Weights of a small GPT-style language model, trained from scratch on English Wikipedia.
Size: 8 layers, width 320, vocabulary 3084.
Each number is 500 + 50 x the weight over its row's rms, rounded and kept within 0 to 999. Layers, rows and columns count from 0. Numbers have three digits each. The size before them is the row's rms in percent of the matrix's.

# layer 4 attention output, 320x512, rms 0.0415, rows 51-159, columns 384-511
105:509503512438467454549562581451426606520520468532484474472502446435530518471495497513590495479559543539488544440518494533467478514428569489515457456461515380431563492462464565446491538517422484498558540499511559531464510540560501509461515532588465505580516444587518550459438474479448474452480561540452525402527456543498394545467457453505556566470475490454477493423493519475575515483564
099:462512502508491541518420584485407570533550508612479485445537530541545592526449471545496417494522537431449565471492540522474455550506516487522529382532484529467518582512562516472504484499479538515468476561570476554487487425578405468329462518394441540465502444454498540546525513533508559427507540611457503531541482509570640472510504477518493515454532462509518460466522438486441445512566
101:435580525458464536510463493473519489513577447551496501534422528528394467493516426499538517518460593538559456491502363412566486461451493526532484526416467473597467555468510465530489571449518531524557495442482394398377515422512477514557530522495532433492450451541519394469512509506410495523383539523491523524528370441511540443492468533482491581442556521436462520495437458520511432440572
103:471451509443544479488473525541452448476420496517550519480505505446444491488530441507472510422480448531454430459526488499500503548457484517487597485502487565596515565590484576514542522536512449511443465530416535429489487538497426449593481497438438486530503423550542467487413533423471530533562393488449441578411501448638627414439500545434498462531437510441541639553461546489507511477486
098:530483499508560379490528471547475527599459507527539483531516466506584431502454514492558456470457512479480465473506479515484461528416557522521490434565476535493496481573519563497546470557427453513562545396536556493591507529480482500484575447556486430606474439536388601480358390564548423505382515615460426467515461508493468555448533452431496482571427462458438560483403552470574402490546
108:498493499491563496569443494555485516517405438473504545479455469547622516565424495473546493554493574505459488497436448525413546524503467525426485550515503517426456420523564487511563550498474474502529485463373525510538494453531630409555515538521482518563568541494599498400478476590453501459537523485468519451512429625550433527549377498543546524492370464430494478439415470427438512538530
105:470488492542476509466467479506559529500486477480473475484538552554513485526531511572455513526468491512479467510580572500542428507487476533480480476604500544537514493460552511492505486534583521550566427577507545502429585451580451465498526379505530489504556547465589500464503545589450503473541521556514503485515426630494324573464436447482508500528442479492514495325444504564460492485665
098:551469490503520492517551476455455556540444482518547466510463431459506503528440566480507536521490533529496449542478484552473490477500537529518476496539457570550536516463513558479521509583457466472553501455328509527455488494590425444470474424500404527555560477544595593502470489530405514523564500491491549510532524560522413570458478437451549578524486462533594426441404492478493477552569
104:483514508460486485450434562504536470510510448447447555537480547464514529480595495494464528477523532475518459514544493455440534447486434483489514485518546531437447421491520499501406472452554557569506499495552504512553368479529452572547548535408453515489395470437528549445511451583508525566541507534436402456552505563519568407584444496441485436496503422483565472494479471551480392552504
097:521462501528447508541643408496523438473466487478505530523479501501475487471450449559469442505493549482526498485446463509524492507495567507606469537445528578553504575555512538534507474500519500484581489423493592419512569484493602535472504486536406517614576504444574539497433427537522474571521441462521661573439505438427565502433424474453495500434459530482467536516315510482441540524480
101:473387540492519485539511554542431515478440615489553446520487524510549484494572499493512486476445485396490477542468506493526471496435482624468538471478479489508463523476546490462547424502508496478474478512454528467432531558498398555505579385544483451497536444457495443462431563428503515486455536525439396550484463528575457484524477489416497412394392464454458518527504604574419448495508
110:482489471505513395558552435567571484524451596591549588445527425563462456486504536502489494572561484530503494501463548484464515476489524458455571503495537446479499509490484467543522525547519421448478527533530465533588477487358526642439519468537507418503537659625448502512581517559484466444506451580670544571515531519427524545526660466492446523501487554527428512464480552411599437506478
086:487563541481507424494525471478496466456452537493471460452514507585399545608587504489474530494550442499448527538568498480460471458504535512452515566477400425448420482521537436529530494452516493586560513614549529544492428451470555541499548596389481467560535487592514576516537475490563465634499454542467553509460563581435525453429621537469457581585447461583524577422540609496527472487507
097:457517562587466479424541489460505534500492498485437484434519494462529508472534550495574484471574499443543528489533476505472468562511548531494520439524386433438534426527618553521517391473399410605506565419498448434374554428446444427449474590431478555554415525510650518468509459595542647589536466530443557543403591636516543539382365479438612458500479559518625422551458483585422526477529
111:466488525470558470479437467537512457499483572524524513461501505496495534492495479495471434535604508424486491505440618534545520422466496507559410512510558482528440542533424439582500423495490547500485527460385515528533595563456480467461501461570451485510555540521453484472507504501587538457500494477594478516485427552514390593546518447507537526591507500565504457453499555481608522492509
099:446539543529537494490496585516565501556657599445517429442574495496488522507503442489453539457470510551539594522494456560512538498490520548602474574538530462428373482515494480464549462529508506545560510482512507439520515515444530570545519568536462508559584518519544486459487531549460513542549436490579581571470453527498495581485521426514457560480428562514452518484472529497422490485486
091:570393494358472506548519525513508529519477582448534490465368444433429474483444454506583546531572436504569392420432480511519478559516465574596509512507457522504493517526412565461508501517493468533529509473484538532586472518443545545435488564483457593496511476529428560582531508478535423516553486535501440456437540516473555520584555490476472571620562508562503552440560557452555456463496
104:509442452567418514510504534474506538476506546581525486465417450482521454452480519486521519534530444551458463392387538455512413548558599504495502373491550523570542517433540618476441519507509486460509485452489538518516469503504508357500508543428465451480457442420513631526476442557533495590508508578409572547415662501498531470437431504430511465458436512530437518535455583427532519509514
091:488506535522509553528525554540545425466427486516467445532504588455494472492505593463498531528478494554531408567481462557437509498468405385510631618505478514475515456527472482547585540547499428516523429486589571471583445554376391500555582521469403497523513342526483420559380468485589495418467407482481347483331522484609474398565600483442396493568416434520633618499399583528569447486396
101:458571543490492518537585481507572488514560543469419533427475493483490590542484499449452428517633490582536550448511488501499450554541492412575474477502541481509496479502510463494466485427555509484497481520535509527570443555465470544411557425441408442502505456487498593583459521527544489567447507542443459512518566505501556431511496492433444429591435465583554524406547468469510427558513
115:553494441438404483530407563436478567492511455484504495435413476513561494456534546525476541541471488553510439423490486498516538556518457501465478493488582530500449426483544537445494566499596616479519521448422564432566459498552461551492545452570409468456542365459552628598379411436497475642416482535448516455356519478533424538502496348469505504567405505589551500503460556453455598540461
090:523571532619478420537495512513535470485515537524427489540535587543480542526584600541469445540437414448564575585544535490528466540496623522456532513453527502521503534561535507509518491535508496504522476543465518581497524537355467529518529413489490521479580546614399456500595589460556401472518433451608518566510467520463417601547621497470432515595545564478656506455432552531589484522493
101:532475466492480554612558487583524418435505557516555587579541525572541485471472454430392441537476545485497540478528439524439525491501511554467594572444416467585509502460497440504558585475519490507526435579447529497478525411527489508426444493479509606477470533520576515451531466526426517605518453461468488460502544470467471498492503499491570535521571429497534490407469442450470539527445
107:448510467533443555469500474498559480533420446461521480583484501446567481464499496528521558499534527559493499428444530434537525474528516478482492471478547503527551489435521518546505507482461525493525507492587412440533529548592542463494491527491501397533458387509535521471442464550479516526464542534556454450597530470465477424442484556548534455385496574508423446556444492483427505515499
096:601515454482547423599531453549441482471500463580541478522520490517596430499501530554481514524403469544445485493465494493463480480471483582464448527470420508475423514515564525483502592469482523561529481543482534564465533468529442512460467470563510541448480519557499504568553402550526494523458537531610524488531463499488565578527547444521518495525504472463499511466495501460639559549530
100:546509496462501474577487479518536494441536461529453545583471490503523503451433499474431489530483489466525508517437454508531543483448490562487449536472522479559533543445522418547492495524573519496535556460556528429585406564510496544442518537426455503532449424466539615572470492543565539523485521562422513474499586552497528558537525459439508508554457448464522405458482493565399431548477
111:490553549433478408397449504558527467505557496512390490558543543547443538477613545537520538476465411495508559518608463481522493488478488534523441463556526520491498453465458428486512507447542562504513525495491541461430449521662440446450497482478434492501548411408593602535548426597452574508457575587372505494515506531575502603485472426480546512498451401510514419449445484514443510516546
102:480555504515554467470530530512481516536553503447439526450475520443464484461458548453493491514540486411553498516580567450497527503547474504566564436460531489487474594521439476536559537497537492477463475530534459550513440465546513578410516491502628401455567508507456425502543566481450449420513530543554475520568467472470498482573520506586467506470507518445490492483458494563523450486459
097:551522443562616413507531540448503418450399568535582467545562516571553520665446476481466504499480466456530503531396589574485545387418527439512464632525431563411476542512450471523576509503532430547537569484554434468554461549514525504444478571520563516564468539517478498520513466469541480410488535505501516456574492491475563520498516591552490482558445550510532534537501477532482470565539
102:490489515536493569491608486497523456477576539615549507454541522547478533470479478563515525559579497450575566497530485485536524530453499492535534481382515415532494498434487462468552455469479559505483507535408474550513538528486363458591463480556463587523574573523437479527501556433473453496502482402544514473493445482636569543454481520490540464540516507486525542526519438446442479591610
102:566469493404523493518413499550456459409516508487474412529449499475528482488507548464545543437448479528539428515492497523556463504475470449538574524514400561540511484552497500521457531507496372422517455537484490505532396483574478418410496527430466558498572455453607532503510384541377516456530523491398474478553539471572464473485449546460504547513512341423567495432403428497530516537459
102:503517436494456550555525467434437462377400437466498433481494513536587490540458447494508522489499540519523466481481594509486459517534456455470504532467446459530552486449490486532502510523471543598502395515511419523423483473513513535497510521439468555513505538621591577540592439539607553543445439540419473467507465574527543548448573477522482449577519387544563519430475513526455421518576
101:564484475479467431515543485464543448502469464594558420552485428466502450504513561473579513501512529492470571420482477496481554554484590550425477484472467416469561499530491594492472533400452463492524503529475504479469497560545342461524498516427440485494471491518507616485457502567557588462556454458544484522522523509499517491439528425491532534557483463464507489485466527515574458502559
087:597505521563565440520525433444524458532421478504503466534437428376594549545484525423562492456557504404482552514511548572494547509489572521455542487431440455506449516535488537585447485527419514493477583585477506518586493519514537483532413492675599477469387539478509480475516541572478544489499514488540525490507539562511441550466410448505546556457478560444438432540573444484579533534518
090:460509568534474502434501486450531551476515440446468460445536513453566533505454490562516507509545514497474528486557477562527445580504494549465515422573510579371527546475526559442454464506505531512550491458460459521566459465550592484587509582543511473452520527568413465473554459472511452617428568436613537503549568506420413519529488510579547566444592625529386538539494524431537572443521
106:562476480427504524504467569503499487533526530521414529534531512575507474504490504456495535375455557427549577484427480440574579456552474549534469496489539523450530480502525455515519525477551580543519432464464447393488569473611554545513503535588538422530486436480534552455513458582580468577409562628578526453516471532448530484506528513518592523497492606550453523466477475466497459448593
099:475464473524457539467528476496526542560459567473479516496530469530482474486411531429517513481487513490503506465488436548475531513510512494506506461464486470444513567497463494512523435536487502489519559604522394406541427301602527498462439540460557575441459423435574502473596441609444639571443575435435641552545541483522504514517509540482556515555483438430501433506541330536469497501492
092:499510593475499552467425538479524413448539451554418578512511550523566482435575421440461523517476569471466561421456493438439486509537484395442566489450465482461508471518573501518423511438532527482498386521529446486442524497520524419446432496413461501498496512511549507472463606496401472582432497466501451624469473513498505460411511485507539416463527495408604531452455442510484467468565
104:501428482478580505528460471577529620587498525441447502475482503490435570454474486499516450476516525485527466529513440513462551517456544577552484446516429467505440531488411521496488421537420484499465491561446504519575570534488562453512480520516522539558585459491465440497479483564517539475556543425525500572548550449480501539511491513608453492449483525538430566497473535433452562447446
111:468402530440457465464359567490529512472484580536555374471500527476524567504438489462446532433420492469473458534542507532540512540566500528528493448594499536527505481498502471427550427454573536465457491500517607470455638467498464428527582485599485540434557586383524552475522530633471490472507533568584562488557429528506492491545467496504567535526514505425442391503506382439518594500521
100:513508523456560487614464538488561428477457471549451582532494577616512418477471567450531463538457564481522506483455538493502512440494501377409556486489470515544579474489544480516490543543503520522485596489519471573564429464447416515368475440427418520575476439523577556443488472508504390539487446514466435535523454498489477469493564407498444559576475437470533551463394520451559499488447
104:426463496509505544484519439516509519502576626505450440516556483544508572454458519549501514530518474491459575507492496458498448571523517474537437414467536473428458602452472475430530504550519500466509552527521540595459496463533464325503417448564537640529521580444466516523610561496464433411558479483537567559652440489581605555487409535474519437526550411424466463531620383457575532565544
107:485507533453534465506541428480595497497460480452491506475508440503400491592460525423463528455580473507559512495497446545490537456567491503470441527522465518581483539542551479568446488528513475595450462426518461435453367456480533589566535561552483544521505548532514475564582416472492498469503526463498496448463505504469430470581479507511442524600490524497468534478435566544475517550492
098:529507511472468508496512510435506474524437462445467470536470482507495459513532512533470471515499517520579404519513455570461457535384573543448499536528460509508506480545531573555501512479451462505458427584547604619402571559345540501523545476590605551386487620473465439567553622499483484433483441461425512447503441539596494603555479485554467555511463486423470505414583404450488468518590
095:478484569518567559457589397550536421457418555462551528586539527480485500557472539481457464530479553502443493592475486587526434537482441535462513590512466498547477539453512536554495537527501382544511529568549537501466503518530508412446425492495485546444431542470531521404472559547460539525542488520495445540539444586431455449540377537467529529460465500410519447486478458507508520453506
108:477515462525467472581491401530473459491461487478498539504579492554485505503475542576456459486470501525516449557541506524356489501501510478514490584509505527411531509503520508517582574512499507517411574460479568552534595440478469477471531367587538475433482519476525470464511559336459470485501447486531523403502433477526345534496418444514527562460412567491409462495592537338562605388549
105:464544527474458546455511577431469543546491445512548467479488536477518525454495447429496485389471495554500620482534530461554561450508494530459538454395566494476440553477467515518438507490503600476432505495582508479449524465501482517510470474497526425565391528514486462474526571440416535481459523523458427507459453408507455447508527534534486442432458532492522508526494501542467502447467
110:510466540447455502500497487570510478492587553460507534471454460511484511507465483485450570528478540527548443449472491508569558559545461482611517527547507458538488534447431450468525551602578565496475541551426533528471542561466516533573427462557480551470493482527525493479383490524562487498572481532523573527445415507597621535447509444448471577527470421427500530513513484473488487590494
096:506461463453463621520482554576423493504506458475510526512523515556552456410461435584509401440488562478493485459483511518458549561459482552482510431524547535583516511479561511444430481468559545478446383547434484401458505485539487503609479527505493551498486440434587507500431472526436556496454525562456461441521544539640467477535398464464482518441511445452494471493530474487448541522516
102:544483538428569516542492438523500452466566504465458556506517519526475458514547503481458512467462558500472458535471447478490517445509420555480512528504435455535423472504416449498602539520513556459520501456462555480562533557470530432382454504553471439482435473433431529475495493562468461526508511521509514477485507510449455493497478452522501561532443577500460469412414569470504522473506
094:511482512448470535493487513534463525501550553483461492556562501471563459531448544487518533588506531452554493454490485519447505512466522495510441512560480475462449467556455465478498525494439558498457524523514490476543464540442552573469474573447581477469494455576491472528494550538549565449518540457552503448498548513424458480577515557523494473462525525502520467584530555584491462473481
086:496462522454470456449448485490474473532510501515458448515470527498536599457496518562517529477484524522495516455494481551423494567498480540443440446550403483454493422477471580448489429432510558488591521476526458491492546576508517554446516543608493402452454506467494449512465426502408467518415523427538436467501334466505524537556518449581534545523519501533491518398548523554520422492570
104:573511522570482492521571539414479482478443465524494573502484498529467508590457481513507421506518442543527512541507522594509465445410541450394511547467534510431415584523525490577492571510469444517457519452457421428463563538579482433462447504547501474471444493445544530462431494460472517520515487466406461479575490520472427444344371514451527517455480626531416472554549452466514589464527
097:437499514409493530520457522544464508464478501501459475539520514475488492461484458541494425535460546476461441426481509516464482504496467460516549521513510445523487513542498401472547537472518539544572519478498570560427526429498588465555506516577601533491409601451537455521525483629476543459516520489542526507588459532502505584459443555483471567405482463480495475448525431531437489443624
097:473557561562530542526525467487572501506461521435362479561493544548440523525555495495434492418494525530595482580462542545605498534491503502446473549492465416484394538485459491563446506515520485500491564469534601491501540498460515491609473508597528517548426439519434437503433605549579475377390487556449384442491410432557479431477515547543441433549481528421471603546516450525475559434446
099:523579505457532482492434496520484373534467503629521548545537501520526485594509578471443482501513520554503438541408499596506576431496483456487477594562453521475524511511475502528556528554551485503560529478487527595436536451481453505545490450528465656463493586532506551424553465547548466515570470520574485458481378497490519590537542419462524591613532417446493500446413434439532507588578
089:509536511525509439438499459422553445479489454489569446472532491480448488507580568411462463567510539494546497528542521605516567433558500489445501564501485504578603480533439490565531536443537482452526472629458484509447455487462417499635532540488493501420503424546511432503516553466445515504410515420461475491495488549584535538466528403508489485518404476494540477444577426578465524522444
095:523498473489474462529557524466500496504485455481510456565516428435449487518491486524574486478530497525507510489501399431461586495440533476485467476481402482459493537502382502542464553504435529478481515585558464455639415465512495510461532443445439602486557406482537623498525379478559595577503480479412440444579607535505397461532474399475456548480461415540447457468526509483528481536495
095:438469435477460536497538437530476576488502451520468473454411436509551463491532506488476537510581441551500432533465561535473410511506497548537467454522547416503505430407540507478517481547458537540376485559469457347573389459548533601583577485553397474498568446479451385536500555480476559505476528513487464507530507549549440456578456497488473513487463486415433472540477435521430445572354
092:570532499427523490467446556507500519561460501463481548536556469479517484517497543498514511519450412428547468546517493478562565432503454470460629491529517636462555477577506495483504484509508542553506525502392414478523425499576517554526573509532415499534572473503544599551497398561483446506487502525526568506550502624498449471527422496427429549528513471470468543420383549515474505525586
106:501523503586530491504439499476535463605487452443514542511505500464511533413511514488581483529490467489432510509529449495411566512525500482468548454459538511464562499536499525494512514487523517549467373628464516518513460416469453456522505538376434557435518528528505451525584437526407511574620382398576578522411519418565575450527512533521476626447516447426568574515475541467516489508525
102:459510507440537515483524490501548499560575537465482481497555550513410454501536542504490600529534453546542499522650474417562514466512482490528498527441514520526569493408476431473460457484607489452498505459371547490562532586440501466529538430536459485464560499558361551628443484441430465508365514502506478453462537502535510534519575455440520477429431582543430527458426608494524504420521
104:543549526491541536505499448584441442518482560473507551587633514523475455469551483516458489493460442582522442545555454524503516528465408495430509536484512496486475461537466435470539591557516500454452466535428449511474449544454517569431493424512519481505550462557488467533522517466393515492440566493516465625545519504463540466543542546543460435415435520594490574459495499501412442496532
093:546489512489521477548513516492447383428463498399520504573411479504479456506594542495433462496454489496386437499557550520421424406449486546456523539500538503582514531404504546441479428506541500517499483587524481488535460469556520531543506500511558492442432485476570493499595483522472525546549485529451462506531498510536521486535452531560542518545458414468464463499612441519559603468579
100:484518561566438464494455554484424537486546530490373446515504547517631536501524558531522539455447520455455514460473436534440483555484518510510472469512533476410490480456522572447512503498421534477467493628580472452496501366468549486558466651466519667473441441471574508438508449576561503559579531457436528540497522489597472412485470594537514525482477416494502493561593362520454653471409
107:493539530506539563458431530513470440554519443539469578453579524545410554526464483529484461529534521514552539568587520511571469415462497469486490532464511576516480507513518451568480507558521452518503521519521516563489595440448507557450452507474490500533489629477546580427580453572558439605573467586630711525442499555425483644525581472434516618507577517490511467486411582394565582533476
093:472451515478444538544496472451538442516440559476551461442487535491465568501494427485500527582534513560517458514519474463526486524468482443522521487482516432524510534507445471563482495489483515462543508400552457498427532447487517479518498489472584496507537557477521507551535552545545465514461521583487527464478556542477574515494570556478502534484507410445452433556409441494511550566523
098:506563449460460499576574578513462455397477475503505571497530478487537539468547434536484492469502429511521503535547544477596466509362520468520506477495515497440455529544503482481513570506532463514467445495483474414481611437442490569442514463527487508496472409567541509527393462403511534619461414445448405545447535399471446486478530492454446472504470490572443630528512568494510486430519
096:469430551412509544516451521472499477467499462503510486474430524372516517477534441576519565466467468500494414497511430483515462514534537496525548496571532591422503486544480553457498412508522506574461403514496391435441496545506619476494573529399526484490531547488447461478510515504403513419563547545534559546558601587433563486555513583520544543343541563602448417554421599589407483457525
099:615565484504554524521505487554509451527383491419474570591522521477434434444508550470533403509409567489491498556507490503442513407482428506465597547470476498573495552535489505579529543527447458530511497446479474498509471572470505480493444535427507496490507436563490439592542430473392472424488521515483514483521480470528545450501469493474507504461452489466529476564438494529464459549475
094:536528459470490533419456486549499572529471487507523458517512447482495437458449486500555616470495483581495434478507511434505518504491514494476495477486502592485567479479480569445428549515472541571621494402503603528557527496530392387506495513550381534575498544536505591564441400534455389591411531495446485417373426451481521454466530511542505561554379502504448617462334530452552578452465
094:508462472477524524503551396512484501516465484592577506498469464453495485483506581539585508528516578437478464461493498501464520400577515510522509509444492480587500429538447494528499447506441489612519553499556525469471475512506491554539464583511464534525456493465512539496444436491521517544555562486433413526521528569478523475482457473457484518434611469592478459511485480553435489572466
098:395426511444503491475533561515497543460444518558510458536422525532477545424548468531542518437451494514389465535483468550472433475466513534517553491556540525519410499460462561428485402430518489581594432528588505382464480452496535419528571576550337554521620470545539467557606425489574536485463564507535593499465426495509543436502543493439463560610471550433431553458417485601413483600508
092:474495552572565469502458418550454537429476467505586536471518470480531512494471495478485451516540562441479502454453492542389542486494491507481477520498452438471412497500484500502610469530439528553489548403504444468461417489449470587517530474444442538568532535538540453489483457466554580518587476485435505519500488483513497518496489447457488555474492474445519526541461593528508490483467
096:546484530543568475460562479466507447512488478499522464508616557474568502535533489534540516504484402420352602576516530538537522373463443433467485535559444488396464504498524505502509471474435446549517499435551504554515464546465341458550505456470435501445432431572411480512435364436491417555499456485507436391364416443549595494512572402484490527570503454525602541496476594500566451543464
106:496490498497505509503533564534501565492507484471504533456480405507488508418555429473531502432472441522487419460440475495347464510470531524457545484447535451485493406487505512521528429519393465464508418482462456501403473533437443470471536437462420469452523583492501527476423507431453491488489460551497511481466428564552503503516577404474509547545471471491552473461444629518516433490518
100:476455468506477549420490570505414524486518489517582513427466492476528475488516408478516515430484491459419491458497493472476429475463477454537430482538515527555516476494453530458485488444448574590508414511512487512475501479429593500534550568438471589530593595556507505483551545500522523509575485513512546504514612583388535494636547581492540516498639579583484495466508534472471523499470
107:523505479518515406517504485519547515500505555529542399543472391463445466474506577440510565503508552514475478456503487461531533441512539493530476428479544478529537530501401514453505500596537463488530520469513561505586512574605598420511441551512474505504471482541527622489539508507571521467508553509461482423531535525492501533469492523514544476554448521558505461433419468448485517543505
104:606512541452478375442517521478487513588525482458520493492498495441601556465499521561474471553517495484481521484510534556573536547464570526534471491502551543474482488527460520479476535587535464523501411501522531525474557500473434475603548493473553469544440436561465413491393489464555555522582434348459431555552583402530427488419451526490486463387541543456508589596615482407521567418508
112:493429420514504453522474547431470554415453494497492386498482533497527525548481453567494570521384489531450450589478454562481516498422469547558486517582492562411476542454425476442517484587542528545535536463580516488453504366446582583495459533521598546460472574537482471453628475524545600549541456532532619514477565429456548565494520445578583616441530588561521392555528539530447513428432
086:549580466363527414514508523462469516460548524540501444527484475484530511594470476482441559437449464500534506537564457521502486503483471564435631520493460494510474508492460501517525562501506561525511557539473510430572461444467539575555572540535530559470505463498526573553535444433515568549443470457461566429496455518601504449483557529491532523521405483509476583441522538455460545529474
101:499531551457431542552563529500528485458547517560435485433452522535482513509563456457400515515591470580584509477421407492520534557512555480539477507418490419512428424482594490569406507437512444545588600493525516518572504457527598478555468569536492565526376534529465590468584475520536486605526531443506542488551585476424556523458484577485564497532460561512406486499580463402517536483568
107:562505526435556472492496564491475552486472468491587482451344367472545475509527482413543517468618627504465482335389438428508518520487570577435467476463544459543474490449568547511447573521504485559567469477516514518491569531471475463486470525490493464632512440591450504453446440549530502469481447503440534575467594513472528534442468482410511436395594551509548531571436523506523471500430
107:458499595513533474470542490379442403444419484477471507410452519538636505581457468462469466522513536477462514442490563527459494429495504413438534512487496497562518473521604469541472477447512557463527482429483446523563451536434452583452565419443398488453586508513525499527551476391467483510480463542551457450434506501471467534547582453541485523657457463531567437423403598520511505492434
098:458462536461484484512572541440580589438454516425530481473427492495532489529516525498600477457519471415514492500475496440529500452527536481512500505513524541520462500492498521477428469487469531597515440512489476451478501468415522468552482578424491544529509492571513473489546522551535552478619484495530530536488581510513535549505482526455514528524556511470578506542547526514438470409595
096:536524424496481445447493485489519503418524494490459480454517424570493491464471525488441531503477454485514495464433524568491549523518517484528521512480491507458517491554521515489483484505466527461420473480513433536457588465531553411443463435537543464534525487462589503426494606447489480451584505467466467556549544500454361489415413526560505426400527568526466502490506432467383518547473
105:569596441531538483514564498454483477561477494516391505543546492542522444495564617448543504507563492514561612507495444478532489506564533503429456490463429451523597471468639552510543475483449373444494424490443596612443711568478492385390427408464472442666570539482456592375459563515421370428592455543483527624487421446428472549410498555481472534510500499454455536475383556399586521378583
094:618556479463501477507586570452516372500567480526542496587453463502543468488521539440474505537488449495545536471478461492501515463536549519417509506444546543543477560524495465485466577500550503494549467506522451451485476538545448514459540512367479538542581407505491636585452406552538491522516504450391559517493560470504505495454577525542484407575498421588544577541477544497512547496477
099:514498449399492535568487501521465487496530449491462481494528490430456499473440460507457505449560539482553512531554450454533546524550450482551550479518465546580638558520460446515487554487571594435550521405510545442568581493619558485517534517549532372542484443444425555507465416529442417567370605510479477485498554482406447506516510551644541492437368572553369502547522486452469569469528
104:452439528526564566441481448441482482483478461504528507479502567577543490591538495479508490498472564493547571524483541544519405446471484482567451529503411546525490549522600461583431482442497466465444391502431494440429519526466497526544489472562566507461520515512499473599447572475425500450458472480468479512505498460589542599468521490450449492435570503505482528507519468580447454515538
092:520454468478476506423411469562466496485540592500514525589439450511547461474580508482549508481449469528435425561480494500503474518505510453530488480566471471422427499433508476452637547497564523544517604417489454489489519574389501504508491466477481500466468642500623458519458438513472486465519518475550409478519471487477494431501553501523485539534445518520502576440537535511509489493500
096:535482488525500453599437449557591525412446465482577573495457440450494572502481481442517473517478550491453475491441538487487503539558529486432528538524512471556531466545460513507457566512449527504448458442455472476440539550452514516462437580460483576498459475444521489509479464571518505384570457530374491527481555546526604474549495594551487505538533418457497489640550507528381535535508
102:486521494525532446540543473507514512439514531494501558564608499496498552452471483483507422529453500402495527569510502577530527553426479522575527522485431500492469567542515411541516475493452432458487462497467554463619442520551553541517583450490388489483599492490458511534489493518521510559443555488493444459523575574480429514610502464494447463428483530606483431451480547516409437514479
105:498486490474560506503560481507451524542471568541482514560516504515487518445513514527539426491433535453519513461471522522566534469466528543554497509399477505522507487542480452463575476519509491484553579553584502585502481431497520490514427473480571612560516554540503501524574494479533532464547531446555554512580420490503474569462457439447482457518537430493580421506603376493458516455492
107:495476568547546475460450399499430509531530446529528502465547518467560567506516469538498498520505517416419538550540534484498495537545501513575458514517465545501537456504482457476500452458478518441427423494459596482442624598516464493392463521490484540596569333470584579449393573518515489536557495457381394611468527521588474454512482585439530409465493417457492509489460545500508548438556
094:556588480520502486481424524507497445444557411491443544513547523483568483488468491551372474554556435534490518481479522460568508468452481416524435505503523520489573412500484429535494538459569511517502523523472513531600488519500503592517524539541577444482525495545460535493516437498477559484460459454452468470485558438472441592466537499486498539388499519488465521523515522458460533431528
102:504386569418482471455447532533462474447508509503512469412366521503515548475556496510490489536498480448513459469462436551485443470467528530541521505532462484511493487543574563501493413436525472468471481469512525489548496552468490493405451438447504464599493466471437633540345569414495477497476500482412467540490522447528437518481558455437451496575421582508525497463529499475497551390563
100:476457491482503519477488418610560499503519561418604414428472459521505524458479528389572505508509474539486519471487513510513453482510481513532472442471451470637586474446485467545442480442466515478500554451645441555547459541477500577347444533430531420517371526561514499593437506535543493489439532505469474509466563397448471478470589550507411442537558573536538563570510468536406462456436
104:447436437489525541455454402520512431436455461500505447555472511458556500571555539473442480524438516548416469495503529536469535477539452549534490611578413481525523541516450536572470501478429477439593540396525542493519527496416524410591505476501509466445418530509414432416358542491498414553521426533588472428456494546510589470502562459537564519508473491372524440550487554499589511492473
098:402482517530504528430547421564474507407589540447460501470443478511417478459496506473585575479552487523453497482585488486432412591552470463547555421430522493595559497446540528515437525452578505449445479486439567412511512579483523504456620474586451462522666497474459604529384546487481469463443369530439459519493445489549409505520538435496415544543413459520448558442433600534516491487511
089:425489420431435525453491543504358522514467509509525422479437534395512456439548482545528526479524558561395427383460552453534485557533552492540397402560635435402573455476378585343536518494485487519483497463580480477430500448522526538484564513527505595489579514537481555486597532518579523456547470472480478542568542472442424519469486477455497532554556556536539474511451453489436514584458
105:507435557374448512539505477474433469471540463512491472400388388378578528504517469516462592393565402551511472419484555490467476525542478541505471495484519488503547452525543569502441443451501534593489481446458527531453591472444486521518526511622467567460556561526466479462530514536584432464575432539529487437423381446487469532552535513520449605514583562517431588537456620440559562513490
104:470453430415439533489492575514487488494548540556514531570484538514551559483560412429521517480374428516500486554496512566579454479537520512548501462471579572510490494478548574488489463447526534478529604534503462553510467460519439479508439514504517596435458540455524551517476499567426486489428572556393551391502479604547525563472456501449496509561464346442493440493501454493407447584479
096:589602455492539445512483431530464488461529445494505475582577513451547455500532527487486446499519485468447485524586474525460456469506477482447495530462454433457513489547456517539556586503475433504504572543592549556477514548408465524454398538511549610511474544529423473500479561454517484411582463420511455524475471457538503525521516546465494526507621476448604506550518462440527511513450
097:451512518544552469465507570501588469496494494493533474457517618481480623495479454519454511524485534498407570501585459460560531428512547479547475519516490507435519564580409437523487480419513612567455436572547500485481534459506539495447406525497440578487394537538485552559591431521504583502454542457506477427533450438521502491576588594549491539580470492523453544431434546422521525445485
091:562524495442561432468482525550498434508589560477517508508512522574481542550452551521546503546505505440540550528520494500570516478446528462643497543485509485441563563528426374481494544479586553556438511452473463504501489503535507612495462550522480550572577486586437598549451538476483555477510510509390397504491452468501443567441503394456451515566524476507619416585509467488442453471503
097:508567506449496528565570531439482462500530482560481453531517451462497489531493503478477557417531521544604522475552396495472553476528509508435501523402498464548497526506514474494494558431514534476557606501508619491555519537502451464579478567534541453554380450537508603429421559540586515590483519555524484455495547474470468494471573483510547397498478533489476470530515472409527570387448
092:496547412463413523480536493510543578506515508455502508544573488486450490415522439624516608425459536518453428506498431410437429535410560506463514495530570482404469457453448577447538448505478496529505510399508552482515491534578511479524550492531450423610485437518468448567483407504429556478430551476479454586474558381458488461479519476514468460456461588545489539511423514548452452479490
105:386437486565456522473540524522430486460450472477536546453450509498458544448519426572574517453515487467439531540531483439494462499570489479485477436441506587545522497484506502474463523474573534531444457386446603475374572559501489441453447543492553452550484391456553504531473516519427550485557543529331566527355483416495594544475460521453516489469493508461402568539528602556492536444521